config.toml
norm = "layernorm"
positions = "rope"
rope_base = 10000.0
tie_embeddings = false
init_std_down = 0.0
lr = 0.00386
grad_clip = 1.0
schedule = "wsd"
decay_fraction = 0.875
decay_shape = "linear"
dataset = "wikipedia_en"
Each number is 500 + 40 x the weight over its row's rms, rounded and kept within 0 to 999. Layers, rows and columns count from 0. Numbers have three digits each. The size before them is the row's rms in percent of the matrix's.

# layer 6 attention output, 96x96, rms 0.0867, rows 0-95, columns 0-95
108:513503544498465469480493481452462486504506486525510472469456457502496450461479511462490519546439449567553450484540541539459551563565513494514492459484496458427465542464570432532452553435534576523540492511525485430506567505402575558523517532518454432517491469484519511515503529543582455533
121:539472465550509430504488483462478482509517446496501499548538508496506471545468556567504531490520457597510405512500569519486576498592467496558415464513490481400505472435581445554420587510528493467561497505464498521470457525471527488516515510544500506480544544510486474502496474502553480508
091:506552494493454504526523455538524479498473482564540485483448494534487551441557527512474458536479439521492450528541523515468512472534448456487491424480535432495510467415535439530476552527523562439556522480479554473479455460559549435487508419499609581512502527503504445521497483513439438531
075:503477528538546561516442555523479486475541525427533498427593501518446499600509535484460491419588423509431533465468460490494525466520493550534467448491571543513472409501497515476472561516515428506516531514538514497514544488473507480512525539517483438514456468457491513512433520559552497508
101:464487524579435478439536441522455511558524501553522473510453547499514535445600516548534525552448438541504517451533514548487532501528499458434510451484538484521478508468526492496457526475495510506489511543579477541513575515531464455444492442524486563457458583512510551425513509524429446450
106:496470481458508516455515507516464536553563536447507594508485473548453542474516452537522544508494509426486559575494421456511443484467485586586531507516492528471440490554466544439528521489484410483449523487527485513509523508517517476464466478458552442516443474372532525505499498489476464499
082:494506473470485519481561473452520472488487453473400516619492507458485461522452477496516508489487529434485541528525462508520436515459534544502528529496527514519383521585438510435531435514514452528531509494529499533515576487453496496489497502540552482504484517476460548525444594555516419558
102:556508469522486444518521478575539422561495487459547491503606454515488561570536560498461466428606545513509502501469529467535535506532533484511504545536436495488483520498515522529484487446509497574509471459558581484527547537498473458466531419454516509523436487534441537504502545463455501469
090:489495455505515560508488489436468518462463476505498470508482491518513455518471539514520527505497485510454496522438481466471506446515468556626435464491535525456484426519508487488502577550476397563456503479539531480554552552493479491511552561433474535518551440551503552435447546547553526430
106:463501531529485529483537482483486485500504554508517478522482518511522499509519487474515502503490558508483490505545513458502531519531485510559426503504479480508556487478510474503473506554515427545618479521500533448490486492459499501496586537528435564451587532592461464557428446577657479521
094:452417472494468518410524523467407526542501542467522482508524538507497501500535465533535578518489489492423507461542446587445444513457497561510470429509510557492429443564490470455506534490498483397535476494442490549444462564454532544551500527518470501493522517508506473456518440482530489490
145:493496494475482490479509509517429515495527525555513512483422542552506520406535522560529541579415518444488533521506431520438422465445493558534529478463448523490511498526466537418564495473428465553513534500502518553510504496514446537488503415480540578445495527544450500509462479491477575496
092:512423458463543487472463560415398538530460512454468502492515487505511447492452478534514570512495487461486541495458442494504486439462507558546503465517483509449491498526492509461531522465464434522517491506470506539464463428525495561455464429503556535472482518428479493622477458506443507591
095:446496511454512539502521513485554515485467528486497534540489464549475484514503446474512480480502440504478516495544430510500490472477433546577469436539536473415546445448542559484502597543497480448571554435499500553503503442494517635477450471538450515459561479509515510484462465559525483526
106:507533521470481455540524466554558437465449510504499464477520554427514515514468502489417449486523522515486496505507510510567516538510588487499489507463526453495452548518529455509480507509509481479491415551447472519506427437532446447422539440487535518488435506460435474568550539415467443574
101:471449532497486506454514504450441500491515498517481521507394511507460450418477488585514585599389530496551464510506543518484503541527453496490495556467515523526490535474493479515512446521517546507583447489478498516411476485546522547512493547571437511473510521575485468573507477459471519511
089:555547514524534455582504518474569450444485482474504525516543447454528472576397494438449421443540516528446524507510498473448513516511475504463497492537533566501481480517502520521479500551515473530507444481580493489541582565467514486448549487507454444491465454497460568480499575527558505449
103:489529476427430471433552453507496477520477515538539456508394492438473517398489457538547530597405513511498514523541537495542540470539516498462516529452420482504536515492503498505465460489510487486538524449498560520461501528495594525518450563513464477494580491488465494518539417491512520518
103:474502505507513513459524516532503513543524521448469551511546503492481525527523452512500499464545577413515525501433482484468436499436428520497530582543529563591555482534412546465605399468454518542472562511460502506478452465528498502520458476487558515493498537459504460537509463476473540548
094:491536465524483478529495525549516489477490435535509515437481519415499545441511515493464464526483525520469512541501523487525526515509557478446521534491513503517495585529505522530482467530520499606547467448549579429492534562535595460555522552505580405597482509535507514544533519479464441464
094:467462519540494515491481490486467516477453542514563390502431532467503467447469532535537548560438529480449459488480464566424454473463457504518491490543462567507456484531484470489517508411462501449425531511515456525532538505531443476492488488469443550475551458529607535442484529516491520432
101:488552529434469564487511464501513525493519546486506508505501473585535543521558447426541477488502525429442560504480467501459415531430466523487577507507509539563461463556439512430577438477458492484587502498486516513486517495479499511512451489591510511530550586497473518533476478511545439523
075:493451424478488536433511436505446570546424480501485482572491500502516570449567492592588540526484510511457456534510542577390516428544519494554493505445491527471487504505504511506512507527406457504515427469517515466512479523509497472519549559498510474562528489544490491486520519472539488458
087:579548470458556543574453451471524552441460431523478494494505420511553520524449562495517459498512559511476501559471542519577532513529525470442525541471441544553428571540498543566469423524496452526514521545490549471523500509430531463506552488461507505521491526467522465502505508568538505537
086:484534433489519502509499504463545503496506450532483482590467469506508476499465482496534487511490428510426528509565498518408488445504517533489490459475469527482522494510493501495480500588441433545513492532461462461485481454490499585590496596503384456487521494611530469530551492475480567524
075:429462523448437531412541458543445536573511519496548494460438530468488542411544428542537553572428486526557456499440520529528544521539471505564464461457462503454508497481544464507478579485486533505534556487490542511494488519507513516548472495539539502446556509539525455490445437527511520498
098:516567555426466515558529462540560483462471511563495534512480482548475538490532492448493440492504497546419531425466520483563558489505612439403493526503433498526489523527516529510452522470509480506497495470489565494485481492498499403445578481491537570527482486508475487497451560550540474514
075:474486512427505457448501522500512524554571538467523559469450489488463526441455444521494542548448520463514559531440471363467504539503463532527496485484505517530574486494472521441505516510531449507502511412540513483519530549473537529512540473453464541492511431627492507475490505521479575465
108:520514475492482523515502494572585478469506472521456499530513494485531548494533483540447459493512516574473470449532581543540572592554599446407496517501503500526462579528536439558434490482545552438453540534483436487519500509491489483497478457506576452489511524448502486423522494485496485497
072:498521456524549515540476506473524503483492497481555477469510508446501478503417479507482469507499552463403535479557503528504484486501490552500492527549524558456595493557450577515499446527437399561492425474544545501512514454492521477489558466478525512521437456569475507553531584441423516523
075:486496484537532527533443596484527489484561428475463548503496519508494462508497510424444504488511471552521475478465521420492585511552502441489496453460467460534553486424552476513447586492579552536452489521471478422502459459591477533536492533493510470582503475509547488529516559491474480532
094:570506480519547436514458506437487511560522464500519485500526462491511476538465562549540498470524498488532512489520495457547514467519483483523495554555498452447563458444517562528512483526519529470522498520389458524414391447496521557546471545551515514541499559486518423576499437497500508585
104:450461460547500482488513526534507513475542446518496489492486592405482499488467494560496534517487424437552544517479445470494459475449529544520555495482471466481483483495484514468570490475538537543480497462584493487585566526625453449512486470444525535496507496497523582464452456484483476427
102:519477522483538478477503516484472500545507542454474516520572457513492489562502509510511531452552474450536550503510450438464454484462481575532553525506569554548583475529424552464550471494506502524495455493550486546497549577544440469422526504493414551516482512564522550466455530508508500394
108:569552483546538481593424562510535527495527469530473547450543459571455536548505563435486406443558532514532484498465559452497515506509466442423528562565514501538559466477491528544505429468537571471526462476485517529472489524501486449523549465504477529461469480537490488472537509468463481481
117:519493543499511480487509476500528473536489508471462499524555492463511500570504462488485505444541481586572438451516586476510593555578470430476476508504515471528543522406555496585446523512565581418510472530464509459495450499482540472459516455515504487522489476483511420487556495509511439545
078:513441476498528512467448518523425554557555530460489492467522491529548513511557511542552549503506470492544485532463490472495494535479460533496522518461484523541517495491465451494504499553538513417481403504513453592465490517579440538427464449521529517496463490444447504482594515399430446470
096:545487498501580499568433538465470524407513470487471505504500537485539421528426575524500525485507482478468502468537482583521461486455518497473525513473498506509502508520479502514525473512449504526432452581444434479535472450507414440587500501509508466493459549544510452533510554411439558524
110:487501520488513492501511511516527489510527531463504509473542476551470488530477504498474487475529446543486462502439498496490522483507531472545500430490466468451465471478563518512477580465490492408482607456518439503510541546469529585600509528509447450509507545522605555385503467591503513444
101:420439481517464520445530480534448486480457562470539439504490565499548537498553479568514572512497523464497461522438468486480443514446399515559455484528549498482505424468488463487497580476489485573492559453533538499491564499467476494510492500487519506480549480512497501513423444548532603465
104:521551526526554532554452522467554523451481509460401546531555464546543457582449493367509443423551455524476505439461453477506500510479590515497471464523436522455493536525545517472472549458520500448531526490465473542468483482490540552500487525571520492521524516501523485520462506545497458524
093:430496493509498555484522521472477524426496508527470476505423535499512474438474459473508531552427516468454528526520488475485482455477522519474512547511474509531552504520475537471515462525466456554543504462545558491493570634493600433578549533475467473524528512585551524512495448537541463438
096:464509490462549506499515498437491506468506518522469518565424528531504425454432521574534542542443506462520543529513473489502485452471514510474527525454466481532499527514473518477543438557479470500510604488426517475477431471504517508589462549495535488479565494475569458545426402552546539537
101:488543553463461501533548441502563471446471524545469505533474496487553518484495454470498448521478532549488476538491550487530556481543560433420493551500533490495434542505536520547467445562538514510408492483544540479569517495561475465535454520420546512472515395478506525455511501434443524450
093:465444473511532552473472520476419563492528531469456483454494560482469497510519490567541546506488528461499510459453541493511437555454500439408531570538522549585528487525449488506562403467510590495507520514528533447521521525469527460589501504521510492498518492562558472417476507508480501461
081:479524501438480564484535459519502548485469493483515456488478441499505516492466456485507490527484541449465548501581476481521453516498497549541453513533460498559480543538447463474514437560508400465477460513479529515476475457537467452454494440438454488466440464452429513593587481409442489552
120:533578488541467462538518460521576435473531472553525502530485515495496518496516576474463438487508499518480494552568506504488507484509480492492472479462524478455514502482505447519474504596497473471504508407569520455550569564433541536501512537466436442501555472536502579430534501497600518423
102:513500530544488485509463523500524441495529540489556499472512487554491470521511526414475496487510489531478485494495504492538519441534462526571446432500461477464509474460518511511440581461490447447609516517433532472409417509504606535526546536534481531509525517546546413541529436525541464535
100:494486506487491467474531455483455489583501448491522490504562454514511479522524538532525514470554527424529558524519436459536436524423544530481523525425446488534504559537459466435565441566521445490493504401556563489478510472561529516456477525482502557499494416484456562501502574494498478468
093:515540549428517530536480506527541521459486535475474531476548494516518532549495467413508463444553592452483530515452476450586490482448512478479535562542491505529531496518448562499563435500500447460532566502500462507488489522560539575588491502465469560496545524583562514456521442525516483492
106:490491543486441453483509484586497511567523496541584482413493523479494559454566475501501487538480452557522455470503546518415543539566472495524493465510493495483551501438552471525465569454506532484572418509490561525436448455516506484481499476524486549502483469501453454573542487435470454552
115:503490490498476493486503489461487514486486499537493476524452484475514455461438479517523508558432483483506500519464500524449453472471448539501518464531557535495486446516475474481532479502496517579437540471584528419570596563522510462504502556426507424507540434443495571464464429560558539412
090:517503512482542505503481507492479535525538474476470593513539494524466507512492520509509500475529575451504475501442484529563456485452519451469505564454498486504499522517476517473566452490451528500394564531552454499604585539512442507519501440398471517480495488489536568392476497561480498439
084:420517444526441543472548471493486458462452464518508429529467533484567480454523487467523514544468437557479463492500540471488546461524451483533459457542496469429534416387560484551471581481535562540462555500501474495545527502429474539499508506455449435466510513510486531497488480539527555514
088:476408452487552479488497565492466512527463453473443496470474527431476468471454483601439562525470497509543505511500488450558538484521556528523499498454455497444463533516514518504455518504569447442478430452504448538474483492532503548371454491495503504525445483411465497511552458480474535493
091:517490513510514495554495556576548468486518538460517548402557551467483530525504494479411460460552444520527463533491475547494483471492486489503529467513509449449483473471531491503491560543475535465425520551424463490497398473504484505491413546498471445478537507403538457481524416474498566508
118:553523475568561439559442508443523473450467420545486420490509503447552430504419606475486481508490512494439512508574492556488489472487617509467529488466443484497433557536519483485497476478469485510501495501539509476541546540464503523533546532485483463541563519531510523484530488489567513458
127:505454475462550552487462559513501527480526513451478538488477495510475489493488468549502544516477574401525554492517430476571421523420524549500558571455518487544510535574412506431568421489497482516498499526470490485449461450546519546506466484504544516519433475488495470547501513474428507562
092:469496532506478543493541461523569507441489528513502473553457517474467510476466472510512489535461545552503483515476540496558552512538524458443468514529488525537514556506500548536453493514507518445462398523426462557485435508413484480360541485529419431521469521470492461523563549513510450548
098:564527543545469399519511496459537428540485480575490516553466471519479461463472552495454465521456490487520488444485470499469501495508460524590471505523508497510473449502484537495494516486538474418551470473450471538402463520530520522539413583536448526519582519498505478551556423444532512510
091:458498557501487567543489490479476533390470519568449484520394555513501474428502496474498517566416551419516541515461439512515460529445480517486545559495567515532528498526460546473545448478466506509496484534479519526505496450447478445428508415520482526458464512501482485545499511482449479562
119:466490528500459490443535519555458504528503565476581467438520522443473548495530454474494492500514557442490550487510496490526452531459541495421549603497464570599552551554420523490556402488473507467506471483483512568477465498515470524515471514527496493464503497543459505500533507411445523492
085:557552536551494485557496450493565490479452494582495479542511457527484504495510544490521439493506501492505479437500517543536475505472525464418503565509501490507545502497468552512524426508511554465562418526467456585440456462526473536474488502563562539465464543433436479586509434463464481564
090:508518505517504504513462524536490530470528503516482515461520507526535528507568498413492465479517451478473509493424436488466444466448455543532503475574566547442558371486498551479510552486504490518441534550480511457539480554473511425566553498444469487532432522531564500429506579515467478465
099:516565560489450475521543466521564454548525525533553546473490481524447530482530488431448438497505447533504456484547531563472532467549499420466491442490514419503461497414561449542495515528489544428552544521452537504473461478443541538599515474498491537473484529509489452504547484517482503573
101:531520454515487501551526504557564435478493458554460547528467523473478527453493505518388453535470510569562436492509574500492571566575487463522438503501440466493505532454580443561432521475545541455485551477491475545497490463525447528509498515508495563470519486471499545458453557508513450492
109:472425439548504486425497534487472510536502493442531441502511471470497468505479475542507555516495518430448553531435434509496423502429426545486534486503456551560464453561429537440535488498462441538424474528520499534537508545514480418467515495473469507522455504483531508442524567507436501451
102:462458479473530568455486551531457576511519532434511509483514540511493542506516478557591544485531495543557461592536569490479571485582488493522487483439476470504454547474528428512442518505508496492547458513472506502478469552448518448464540482536449479482518548491479452539498392527577538518
124:508574504477462471552507471506554494445423493589518469494427493450524516429457483433464428555433484570560460472509567540524556531562493443472461488531514458498512535459555478544471515479529586512488519559516469452544526490482472500489561527498453478495488498500507530450490559548562462505
085:495503471480445483448493497529446537532550483555527473454458534457487554416551471518572527557455520501551534444544519452520521540509536445466549557538548477560500531481488489532534474443531609558484448469532554484524524550525507455482534441459548453516446440536456508514487484453454534459
089:449415426534528497458480565453443483486544473423492504512510579488495429528455497526467588496498558492410550506461438524506461497446505554513501444522561533502484444574496499427508528499455429485455518567479480472539469457482478451465501483471570518488535497433488476493510510505515521544
087:526506455514564457568468542512534499454503449507446499534515517479529478532472553509508474458524453552458479494483503496442532548519500506525458440483516560436518469523532472497444607464500525532461464492415498481472442544492575485542471644506510428595488496465548455528508517497495498488
100:502539562514494493544502479504566492482499504525522468507550475490535480552479489420470445454538524455502526454483453520455444485468475507545544463525503543512488489556472507470544503447448465478470584532560457384516526462530517524474436525484447546513571435478592513439496465564585539505
095:521541484490507510532530495507542473471531479541446524576469484501509499481481485487510469520480582435455566518543448476494437520426547537479544548512507559550505513593427524477561419515464463432491519467425495588451475483529498531501400556549484496491486483484530507511466529480451421489
098:510501554434533540463507497518481517531546581465473585512518503613489544517570499494515528477531469551519474552554534502439541467553489510533489456457390468455494545480560462496459541524476489506469438490519483549528534580466493471502536537507544468549456566442453513473507562493494455469
103:458516474458475553485491507501522512471466521531502494506419513498535534421519431461512508559437564568515472500581581512533570548584527461475435531502508467497524569472531448561430477563517474541500451581508431491480496467490479493459499514529512504487491538479454486557531538436529480563
100:534487496505541507510448551500469513524530511443506554446556499518493505550520484428485488452554579423490532507448461472536454458434528498486551555484501520537517532546435521457557443520453439518476461514490519432556477525452514470537562441463586423556481505503451450505568527454477523526
113:500579518521419519507541432551579455491507497559524504523481487515498578478582497448493445516497469583539447437511555530527561523545480449452448517525535482490541493425553507562432540502509583522426494495537479474537531518521457522474496551479470475501479453496487543445507561485491521465
114:572580506480474508535477447521523525543517506546551525511525425564431564516553565482551424462557466493574493481482537503517508488530526457469527520457464462529506535471479501501527461446504591505503470464510551507475483549595501440517546540441497588509470459560490511480501542455475491441
094:475537496494445571512540446543559539492492456525488525528479488502446544479524448500513451519480573471523488524492559515516479527525494491503506566514487536554460554556462485506531410456466497497491421527510512553496519506520449434464543412475535508503395452456411528541510574441439455510
111:535531477507497486509517463527508495509474487508477515507539515489522554520546525498495460460548529557489487474544578540555558546544548437442484513487527479494527581490551466579460475507477516444466469617483389478498502507462477510443509459538388498528456563505603498465538533514526488512
090:508526585504462527523517463558541500527524503508501513474574483529497543579579475424507449434560426587471471515564561529484579498572543523524473455485503464437427533477575485524444536552507513532507540481494479474511502470521505550514494584524522465521557504486496518492454525548538485486
105:484493468521463517474543446451490502529450466505457471549501497466463470489487478533503507510494443560554457485545552532520555464566525426499486452497482394490414514431563495545470540481507562499517518524456524456482427412504510486478551453520536540478506423478446460542470541528509460593
094:501475498483535483522502530481502433467492528430480518522541509511509463573461514498440518444553459473500527535508431472488437489444410544570498455551492475427589399463500573457502539474504494461542519450506528505438478467479530581556510535552533528477509518554445483508557547453484499516
104:464431474514518488498504555498467492475505482463511455504548530508496456552486515520467538472545386438556510516487444452477440478470422591610481451480526487459540414480457501439525564490528481473525485499477464535494502480482453525480478556499410539440537547537435484484534500463515534497
098:578529515520537444532435521487494474562541503459526536489600426529483502589532554455470463405605497511591468549459536458471517502529521475514522514481516496490509564478520546523528489469513570513571546471552514537486526487507547545489494412521533530466460500530495528514478470508447499504
106:520544496453503472566496518518535493460495462553506521455463481488506502470475512432480453520474537555486502495443518432554547490520500481479453539545494528513516515479518542515434516471518460619414454521527466533549534486535383449426528476431546450500463462457434550536482554467461536478
099:551528533443471431494535425439490411538426488520488465547534412513536450516516514439461488472512411502549504529521444536557480508463530489515529457494532451402473487460552535497507570504527564547471506506507515452530500484493570448518540550504534479560496492467526487502463584530531493506
093:475533527462490509545501492536539527434469519537513493474470529476556532476494464457526449520483508464502537498466503496568492490465520456428542542485490516546472540540479526504563423554496533470488530516457469526481498397469503581507416518594535426521489503375502499562495496498465492602
105:485394451515495487406500544519435528580509535439517493492490519459481492463520449580512575532476517447511537505522441459445468502480502561575490509515513521513503516550470505452503521488520444481485498553451469528476432466494434502449429436458498514430505490467519483534506426453450547555
137:459405489561563491465462556411410529482490525436508429458511554444521383535403513579526599507479538481503482505454505487503482517478447525500492546483514525539500489512461479493509470535506487568460519492491488479549508487477480470525479529515529481498513530458542495484412476551504541471
114:501484522503525493517485501465523489491441511486508442537529476480519447547446504513507514474517449573530436505525556492525591525597481488532415430468523427441502503415572462553408565532575500532547522445495536498499505459469529555553476521509517446497556481523467489545493475484499556524
091:557478501573552472493437540439423497566566470493472571462524507561530478527538573517508539475509520480463501473531486554487468506475467516489483490508512506488554431501487465475531496509481491553519607548488472474506539473475528543610472474556599487493488579519497443493464459560460528537
111:524448562525498481483498533567451543587547502462499577429576502560438552529603526515440484440567491515502494459490510559512511488499586448432542522482522492516451526540499521513518457475476549498498473525469553498481421526544511416446530499519494556527493503517519445467479530512533490477
109:519493459583524425477478488427491470573439483474508398523561433470528440559478547524539514453547465502469495460473517510456494450485519436437569483601527507529514447479501565518529486451485566515524525480557491498509561492464489533500556454503494504475513523558540531455491505557505536458
098:553470475534565501540451500500465511500518470451525523473536474476484487528463554537526516458542490459514509488531464519459434497444387574549507467499509495501517431496448418467523494502512459465515550475576475509553599567509445534468444428486516538499501519503505562414463465513546512427